config.toml
n_layer = 15
d_model = 256
n_head = 2
n_kv_head = 2
head_dim = 64
d_mlp = 1024
vocab_size = 1024
activation = "gelu"
norm = "layernorm"
norm_place = "pre"
norm_eps = 1e-05
positions = "rope"
rope_base = 10000.0
rope_fraction = 0.25
qk_norm = false
attn_scale = 0.125
bias = "all"
tie_embeddings = false
parallel_block = true
init = "orth"
init_std_qkv = 0.0468
init_std_o = 0.0121
init_std_up = 0.0468
init_std_down = 0.00428
optimizer = "muon_variant"
lr = 0.0133
lr_mult_o = 3.0
beta1 = 0.95
lr_head = 0.00502
grad_clip = 1.0
warmup_steps = 200
schedule = "cos"
final_lr_fraction = 0.1
batch_tokens = 32768
seq_len = 256
doc_mask = false
train_tokens = 348900000
steps = 10648
dataset = "wikipedia_en"
Each number is 200 + 20 x the weight over its row's rms, rounded and kept within 0 to 999. Layers, rows and columns count from 0. The size before them is the row's rms in percent of the matrix's.

# layer 9 MLP up, 1024x256, rms 0.305, rows 669-681, columns 128-255
105,207,183,222,189,205,195,186,216,168,180,194,191,192,179,203,209,177,205,178,198,215,213,182,188,216,195,185,243,235,209,198,201,192,228,214,224,150,221,196,180,191,248,171,193,223,199,234,204,202,187,198,198,198,190,175,202,219,183,200,246,181,189,209,199,187,221,175,253,201,206,196,187,184,219,222,209,248,167,210,184,189,168,194,162,192,186,185,226,215,230,195,220,203,211,194,207,188,186,255,188,186,207,204,174,198,174,241,220,199,212,215,214,201,230,187,170,209,182,207,199,227,257,221,186,236,177,194,206
101,243,173,197,210,215,217,182,189,213,185,208,195,190,187,226,210,208,183,205,193,194,190,183,197,210,211,218,194,222,223,243,181,216,220,202,189,180,204,214,197,198,189,200,174,216,229,206,209,187,202,191,216,213,191,218,192,162,249,182,198,174,213,214,223,222,232,227,208,195,207,204,205,183,207,189,176,163,222,191,201,204,189,201,196,211,195,217,189,176,172,203,193,213,205,192,211,183,191,191,224,199,194,186,209,199,232,190,176,224,185,224,198,183,198,194,213,211,215,240,194,182,202,192,194,209,198,211,177
096,176,174,190,187,200,241,165,186,238,203,199,235,205,180,201,255,184,166,190,203,180,228,237,200,206,226,172,170,179,193,198,185,173,193,219,179,206,200,218,192,193,218,184,207,209,196,235,211,202,191,221,217,205,180,233,209,204,176,177,196,187,215,221,198,200,197,156,191,177,203,205,156,206,191,220,201,163,196,161,198,192,171,195,209,199,236,193,214,216,203,184,216,170,197,192,195,229,180,193,237,218,184,168,198,195,231,167,221,227,210,198,214,156,176,170,208,209,206,214,219,218,223,165,197,204,181,162,174
098,214,195,186,176,205,211,179,193,209,202,214,225,185,193,225,154,228,238,211,158,210,204,254,237,179,208,201,202,194,236,185,190,198,172,213,180,231,183,206,203,226,207,175,178,174,223,189,209,190,189,203,205,175,183,199,170,175,212,159,240,187,192,187,217,208,215,178,207,214,217,230,203,159,183,190,195,189,167,222,200,211,164,193,174,202,183,187,238,182,199,232,188,187,211,206,191,208,168,214,213,196,197,179,199,208,207,195,230,179,193,199,194,198,178,188,187,188,201,180,180,216,202,220,189,195,221,211,184
102,168,239,138,236,187,188,196,161,227,178,214,177,150,177,224,224,222,190,234,188,166,206,207,216,194,199,164,213,215,194,209,184,187,211,251,232,236,224,209,203,211,197,225,195,195,197,218,210,186,181,207,175,198,256,194,172,192,167,193,168,202,190,222,224,201,210,213,212,183,202,217,226,205,232,153,216,180,181,219,174,187,238,168,176,170,183,185,205,211,173,208,172,199,205,164,195,197,182,198,190,192,216,200,181,197,201,223,208,210,199,192,208,217,224,179,153,198,183,206,168,199,187,218,187,170,179,211,200
096,197,181,203,191,167,206,171,199,181,193,172,212,219,197,174,170,180,202,175,214,220,204,173,217,199,192,165,191,227,195,213,225,180,186,206,194,208,186,175,214,220,215,172,209,208,221,204,210,210,164,198,238,185,225,172,202,173,170,178,225,178,229,230,244,160,185,198,211,172,208,179,249,193,187,213,204,223,190,189,209,180,195,186,188,179,199,217,194,184,200,229,217,196,221,171,187,220,200,224,228,150,191,233,199,236,229,179,207,210,207,241,180,196,239,188,167,211,208,203,201,224,192,187,206,212,198,202,189
103,211,192,193,214,204,188,212,182,185,224,194,195,209,190,210,174,211,195,203,204,181,183,181,224,220,210,219,188,190,196,207,199,221,198,196,181,191,215,248,199,218,173,183,210,216,162,195,198,207,175,206,192,184,172,144,174,219,199,169,158,227,193,173,211,212,193,196,182,185,214,199,197,210,188,191,216,210,196,228,199,204,213,252,201,211,201,181,221,206,194,210,222,191,217,177,200,230,213,220,219,188,189,211,143,182,209,185,184,172,208,153,205,217,196,186,237,214,194,213,158,210,213,193,178,200,183,195,204
101,180,211,183,205,197,228,185,198,222,192,191,216,216,193,183,195,181,199,209,143,194,152,202,203,176,175,188,212,236,195,212,200,233,193,183,210,221,158,191,218,223,219,214,205,213,198,215,183,229,195,217,191,211,210,192,144,195,190,205,174,246,201,189,193,241,197,198,165,193,214,207,198,191,173,209,155,213,218,187,205,161,187,166,217,183,220,230,207,175,177,216,203,190,187,161,206,202,244,238,222,215,170,222,224,207,202,205,167,220,186,222,210,220,186,188,213,199,225,223,222,186,182,231,168,186,199,194,224
099,198,173,223,220,195,227,197,226,191,194,239,188,223,199,194,219,226,216,222,201,180,177,170,212,191,178,174,210,171,168,203,192,227,203,209,185,237,188,233,206,192,227,221,198,194,212,207,191,160,178,217,218,177,194,155,192,182,211,199,201,173,201,185,228,172,198,226,158,200,212,177,224,185,192,211,195,182,242,234,235,213,222,180,207,176,170,204,198,187,171,220,181,210,201,175,201,223,182,195,216,206,199,207,190,207,205,186,246,211,219,215,205,225,185,203,208,190,184,211,180,216,229,169,201,197,167,197,205
106,228,181,258,161,216,197,220,196,206,231,212,187,207,219,195,202,210,195,201,213,188,201,226,235,185,214,219,196,204,188,230,204,218,192,226,214,213,174,139,206,201,226,186,195,230,201,209,193,192,186,177,201,189,176,207,196,208,208,203,225,174,170,211,195,205,190,228,186,189,184,209,191,200,256,177,174,165,232,198,207,196,218,174,205,193,207,210,215,219,213,182,216,175,199,176,191,204,246,158,183,211,171,205,232,171,183,147,207,203,151,177,195,233,205,201,173,207,244,208,196,181,178,189,205,172,187,195,195
096,177,209,204,188,179,197,201,208,185,174,188,250,161,213,239,199,232,198,215,214,186,209,179,179,178,192,206,188,179,192,223,175,186,187,234,222,228,178,193,219,227,201,178,178,197,177,207,218,185,186,218,201,202,191,213,219,234,191,152,232,167,200,213,229,189,222,178,196,189,214,193,173,226,181,214,228,180,220,204,156,193,179,223,210,183,225,208,238,227,191,165,179,150,204,233,211,190,192,197,209,187,192,190,203,207,174,210,203,184,217,183,180,218,182,167,231,202,188,206,227,208,216,203,194,213,194,180,194
098,209,176,233,153,190,197,212,195,214,196,187,214,177,229,193,202,183,197,177,194,225,191,205,213,212,194,213,207,203,184,227,190,229,166,224,172,171,161,211,222,236,206,199,221,195,200,240,223,167,172,224,196,201,209,199,219,190,193,210,206,196,167,201,205,186,220,215,217,223,193,191,211,220,185,251,179,192,188,189,168,214,191,196,225,188,196,237,172,225,203,194,183,174,193,198,207,212,205,220,218,188,195,199,233,201,235,214,211,221,200,231,188,249,203,185,233,206,174,201,191,185,211,241,186,205,223,186,169
095,192,187,190,205,228,193,243,210,187,182,217,175,193,202,198,197,215,233,222,176,163,190,217,187,187,195,173,222,155,229,178,207,173,206,197,189,188,209,200,213,178,157,228,209,195,184,183,199,216,204,200,217,215,201,212,196,209,229,193,201,203,188,216,200,177,204,197,156,169,233,211,174,200,178,175,180,213,222,215,215,184,195,216,192,211,199,208,179,205,180,197,212,167,213,187,199,209,193,186,181,240,182,186,187,175,202,216,234,230,195,175,227,194,211,205,247,215,200,231,207,207,153,190,183,206,184,186,234
# layer 9 MLP down (transposed), 1024x256, rms 0.164, rows 669-681, columns 128-255
106,182,216,184,171,180,214,171,191,215,224,231,195,208,194,180,207,198,209,199,200,203,204,156,202,202,180,238,214,198,220,189,218,236,181,274,172,192,220,199,184,206,218,198,187,211,189,230,177,230,206,166,193,187,213,225,170,206,208,198,211,173,207,223,203,227,170,231,175,205,204,216,230,168,176,208,154,215,198,186,160,228,190,246,175,167,220,222,193,177,209,197,195,166,212,204,218,214,165,164,206,226,197,181,207,197,175,204,190,192,204,230,209,191,188,216,202,203,212,221,250,218,207,190,204,202,215,215,205
108,189,173,228,205,192,213,222,163,216,197,187,179,209,198,145,186,174,243,178,194,188,186,200,226,205,232,215,199,200,206,190,197,195,215,183,202,195,194,166,204,204,234,219,207,180,195,168,191,193,206,176,169,186,214,207,189,202,91,220,221,203,208,200,203,208,199,204,185,192,173,219,178,203,226,176,218,221,214,207,207,210,224,188,193,235,129,172,187,192,203,230,195,215,203,192,195,194,225,234,187,230,224,182,194,203,195,224,177,207,195,196,201,155,181,204,171,176,210,219,211,215,177,218,185,192,199,216,206
111,209,201,215,230,211,204,175,216,163,217,232,200,194,191,202,220,195,231,207,185,189,216,204,211,190,187,207,196,186,210,185,170,183,193,192,218,178,222,246,217,185,227,188,224,228,207,178,214,185,233,251,206,237,193,191,218,200,210,198,212,230,251,219,207,165,206,192,215,169,203,208,194,182,187,199,175,187,190,195,235,185,206,222,202,204,216,193,177,198,184,175,229,210,199,182,189,201,175,160,181,223,170,234,202,185,183,203,193,205,219,186,236,218,239,215,195,169,185,188,177,191,175,225,174,178,188,183,167
104,166,192,169,224,217,236,175,181,219,234,217,192,222,191,207,191,186,198,171,205,204,202,233,186,221,187,219,189,221,197,180,179,193,166,203,183,214,175,198,165,189,206,182,182,215,188,187,173,214,237,195,177,196,185,241,188,178,195,210,181,198,218,210,208,209,201,190,216,246,210,174,215,227,189,205,205,201,151,167,179,191,203,185,222,205,196,203,221,216,197,176,206,212,210,173,213,188,201,187,238,198,229,207,226,212,226,170,225,165,189,226,202,186,213,172,210,183,252,211,188,228,223,221,207,188,169,190,209
104,208,188,203,248,204,220,246,169,190,175,172,191,196,205,176,225,187,202,216,178,209,225,229,186,161,191,216,221,190,196,201,190,224,206,188,211,210,204,243,198,193,205,197,222,209,203,213,209,165,190,197,159,236,193,205,210,213,202,187,197,196,205,189,220,163,225,188,236,198,195,193,177,193,190,169,192,202,160,182,224,195,184,204,161,192,191,184,214,205,165,187,173,198,246,237,236,207,211,184,209,211,212,152,165,216,212,194,200,220,187,143,207,209,210,167,188,197,208,171,197,211,185,202,204,184,215,219,184
097,199,196,192,206,226,187,174,200,235,191,226,168,228,192,194,195,207,176,199,213,195,213,187,167,189,168,219,194,216,240,225,186,204,192,189,203,180,231,175,178,206,205,207,170,175,158,161,237,216,228,185,196,218,170,215,201,207,235,160,203,177,203,219,203,167,206,202,183,230,152,205,180,202,154,195,194,222,219,228,181,230,194,207,211,187,213,189,234,194,208,180,188,214,182,210,183,200,202,210,181,198,238,171,210,209,219,212,176,182,200,202,199,201,175,172,204,183,200,202,204,210,237,196,206,220,206,217,188
100,204,188,174,207,208,165,193,201,173,180,196,214,219,165,190,211,186,217,218,233,198,217,193,185,205,188,202,188,155,189,200,216,217,198,189,197,173,195,157,244,212,182,201,190,181,215,241,201,199,240,181,206,209,234,215,192,230,208,237,222,187,169,191,235,195,225,237,217,191,231,200,202,186,170,232,212,184,202,209,188,230,220,170,188,162,177,212,223,231,191,194,177,215,205,198,186,184,198,193,224,222,210,154,196,189,225,193,177,183,155,211,186,179,210,205,216,194,211,221,232,206,228,204,200,208,186,188,219
103,178,180,214,216,245,237,194,214,200,207,191,180,223,184,210,159,226,179,185,183,231,212,184,189,225,175,217,170,207,197,221,232,222,222,236,209,223,177,176,185,188,200,222,197,220,165,204,196,213,180,181,201,208,184,185,192,215,163,180,216,170,207,224,201,188,180,208,214,231,225,187,199,205,198,167,197,235,216,175,224,200,206,193,194,191,172,198,177,202,189,190,190,206,183,176,184,157,213,215,215,200,195,213,209,194,163,207,183,194,201,241,208,170,201,182,185,184,190,241,175,234,199,188,206,223,169,212,215
102,195,193,222,223,209,186,194,204,151,205,194,200,213,227,173,163,164,203,185,197,223,217,182,211,207,208,201,195,235,222,175,226,199,190,134,204,207,178,217,173,206,188,164,191,200,170,192,190,217,213,186,184,161,228,179,196,196,202,173,197,190,240,180,207,192,187,193,213,178,204,180,208,223,234,166,208,190,243,189,170,198,201,191,207,234,213,195,230,210,151,180,133,210,206,199,161,195,225,210,215,188,227,196,210,228,210,201,221,218,182,222,214,235,190,208,195,194,219,200,212,183,188,226,162,221,207,176,241
103,188,224,189,189,186,186,195,219,197,207,224,182,218,208,226,184,190,195,195,183,222,191,187,185,182,218,178,210,204,223,225,161,174,198,208,194,185,216,190,159,204,165,220,195,194,180,159,189,183,235,193,194,238,267,196,206,192,240,193,156,197,172,199,161,233,219,218,198,181,196,142,207,219,188,215,222,244,172,229,180,190,225,212,192,209,207,188,210,241,204,190,203,212,200,191,216,206,180,200,202,180,236,194,180,192,198,205,203,236,201,210,214,209,209,179,197,203,211,190,155,206,208,220,224,214,171,183,225
100,175,180,193,185,220,163,222,215,195,214,196,229,164,213,190,189,204,202,220,198,183,219,166,176,200,225,221,238,203,229,183,182,187,182,188,167,204,201,209,214,164,183,183,187,185,148,192,184,188,179,194,216,211,207,216,196,225,193,225,205,195,218,239,189,192,196,197,183,156,223,190,208,173,187,230,215,208,181,194,213,217,196,244,228,192,199,184,164,180,219,192,224,194,196,191,213,191,197,199,195,224,165,207,181,183,210,218,199,218,201,168,231,184,212,200,213,189,214,217,162,182,209,189,163,228,214,223,220
096,190,225,236,237,197,222,199,205,223,190,178,164,181,208,222,195,211,181,216,193,172,234,204,219,213,192,209,218,196,192,223,206,251,185,245,201,189,212,195,190,193,222,203,187,216,208,192,210,213,252,228,227,175,194,181,219,191,205,213,192,205,201,197,201,167,215,207,236,171,199,179,203,214,179,221,192,224,228,185,215,225,213,199,199,200,177,221,195,176,183,209,211,169,207,195,219,214,207,180,192,203,213,174,211,261,193,170,211,198,232,218,177,195,173,175,222,212,208,209,229,197,189,208,188,218,168,216,181
091,194,204,192,193,178,237,162,197,216,161,213,218,214,200,206,195,195,198,188,198,202,183,179,180,224,177,216,218,229,211,179,177,209,213,193,172,226,216,180,191,195,190,196,200,184,187,212,197,193,185,190,142,165,203,187,217,209,233,183,206,188,207,226,163,189,184,177,214,206,222,169,229,194,240,225,193,198,205,199,193,174,177,192,208,221,217,212,201,196,224,175,176,184,234,177,234,170,201,213,202,178,219,180,207,183,179,212,207,184,162,183,172,185,179,235,219,176,227,222,217,236,210,221,184,154,184,233,195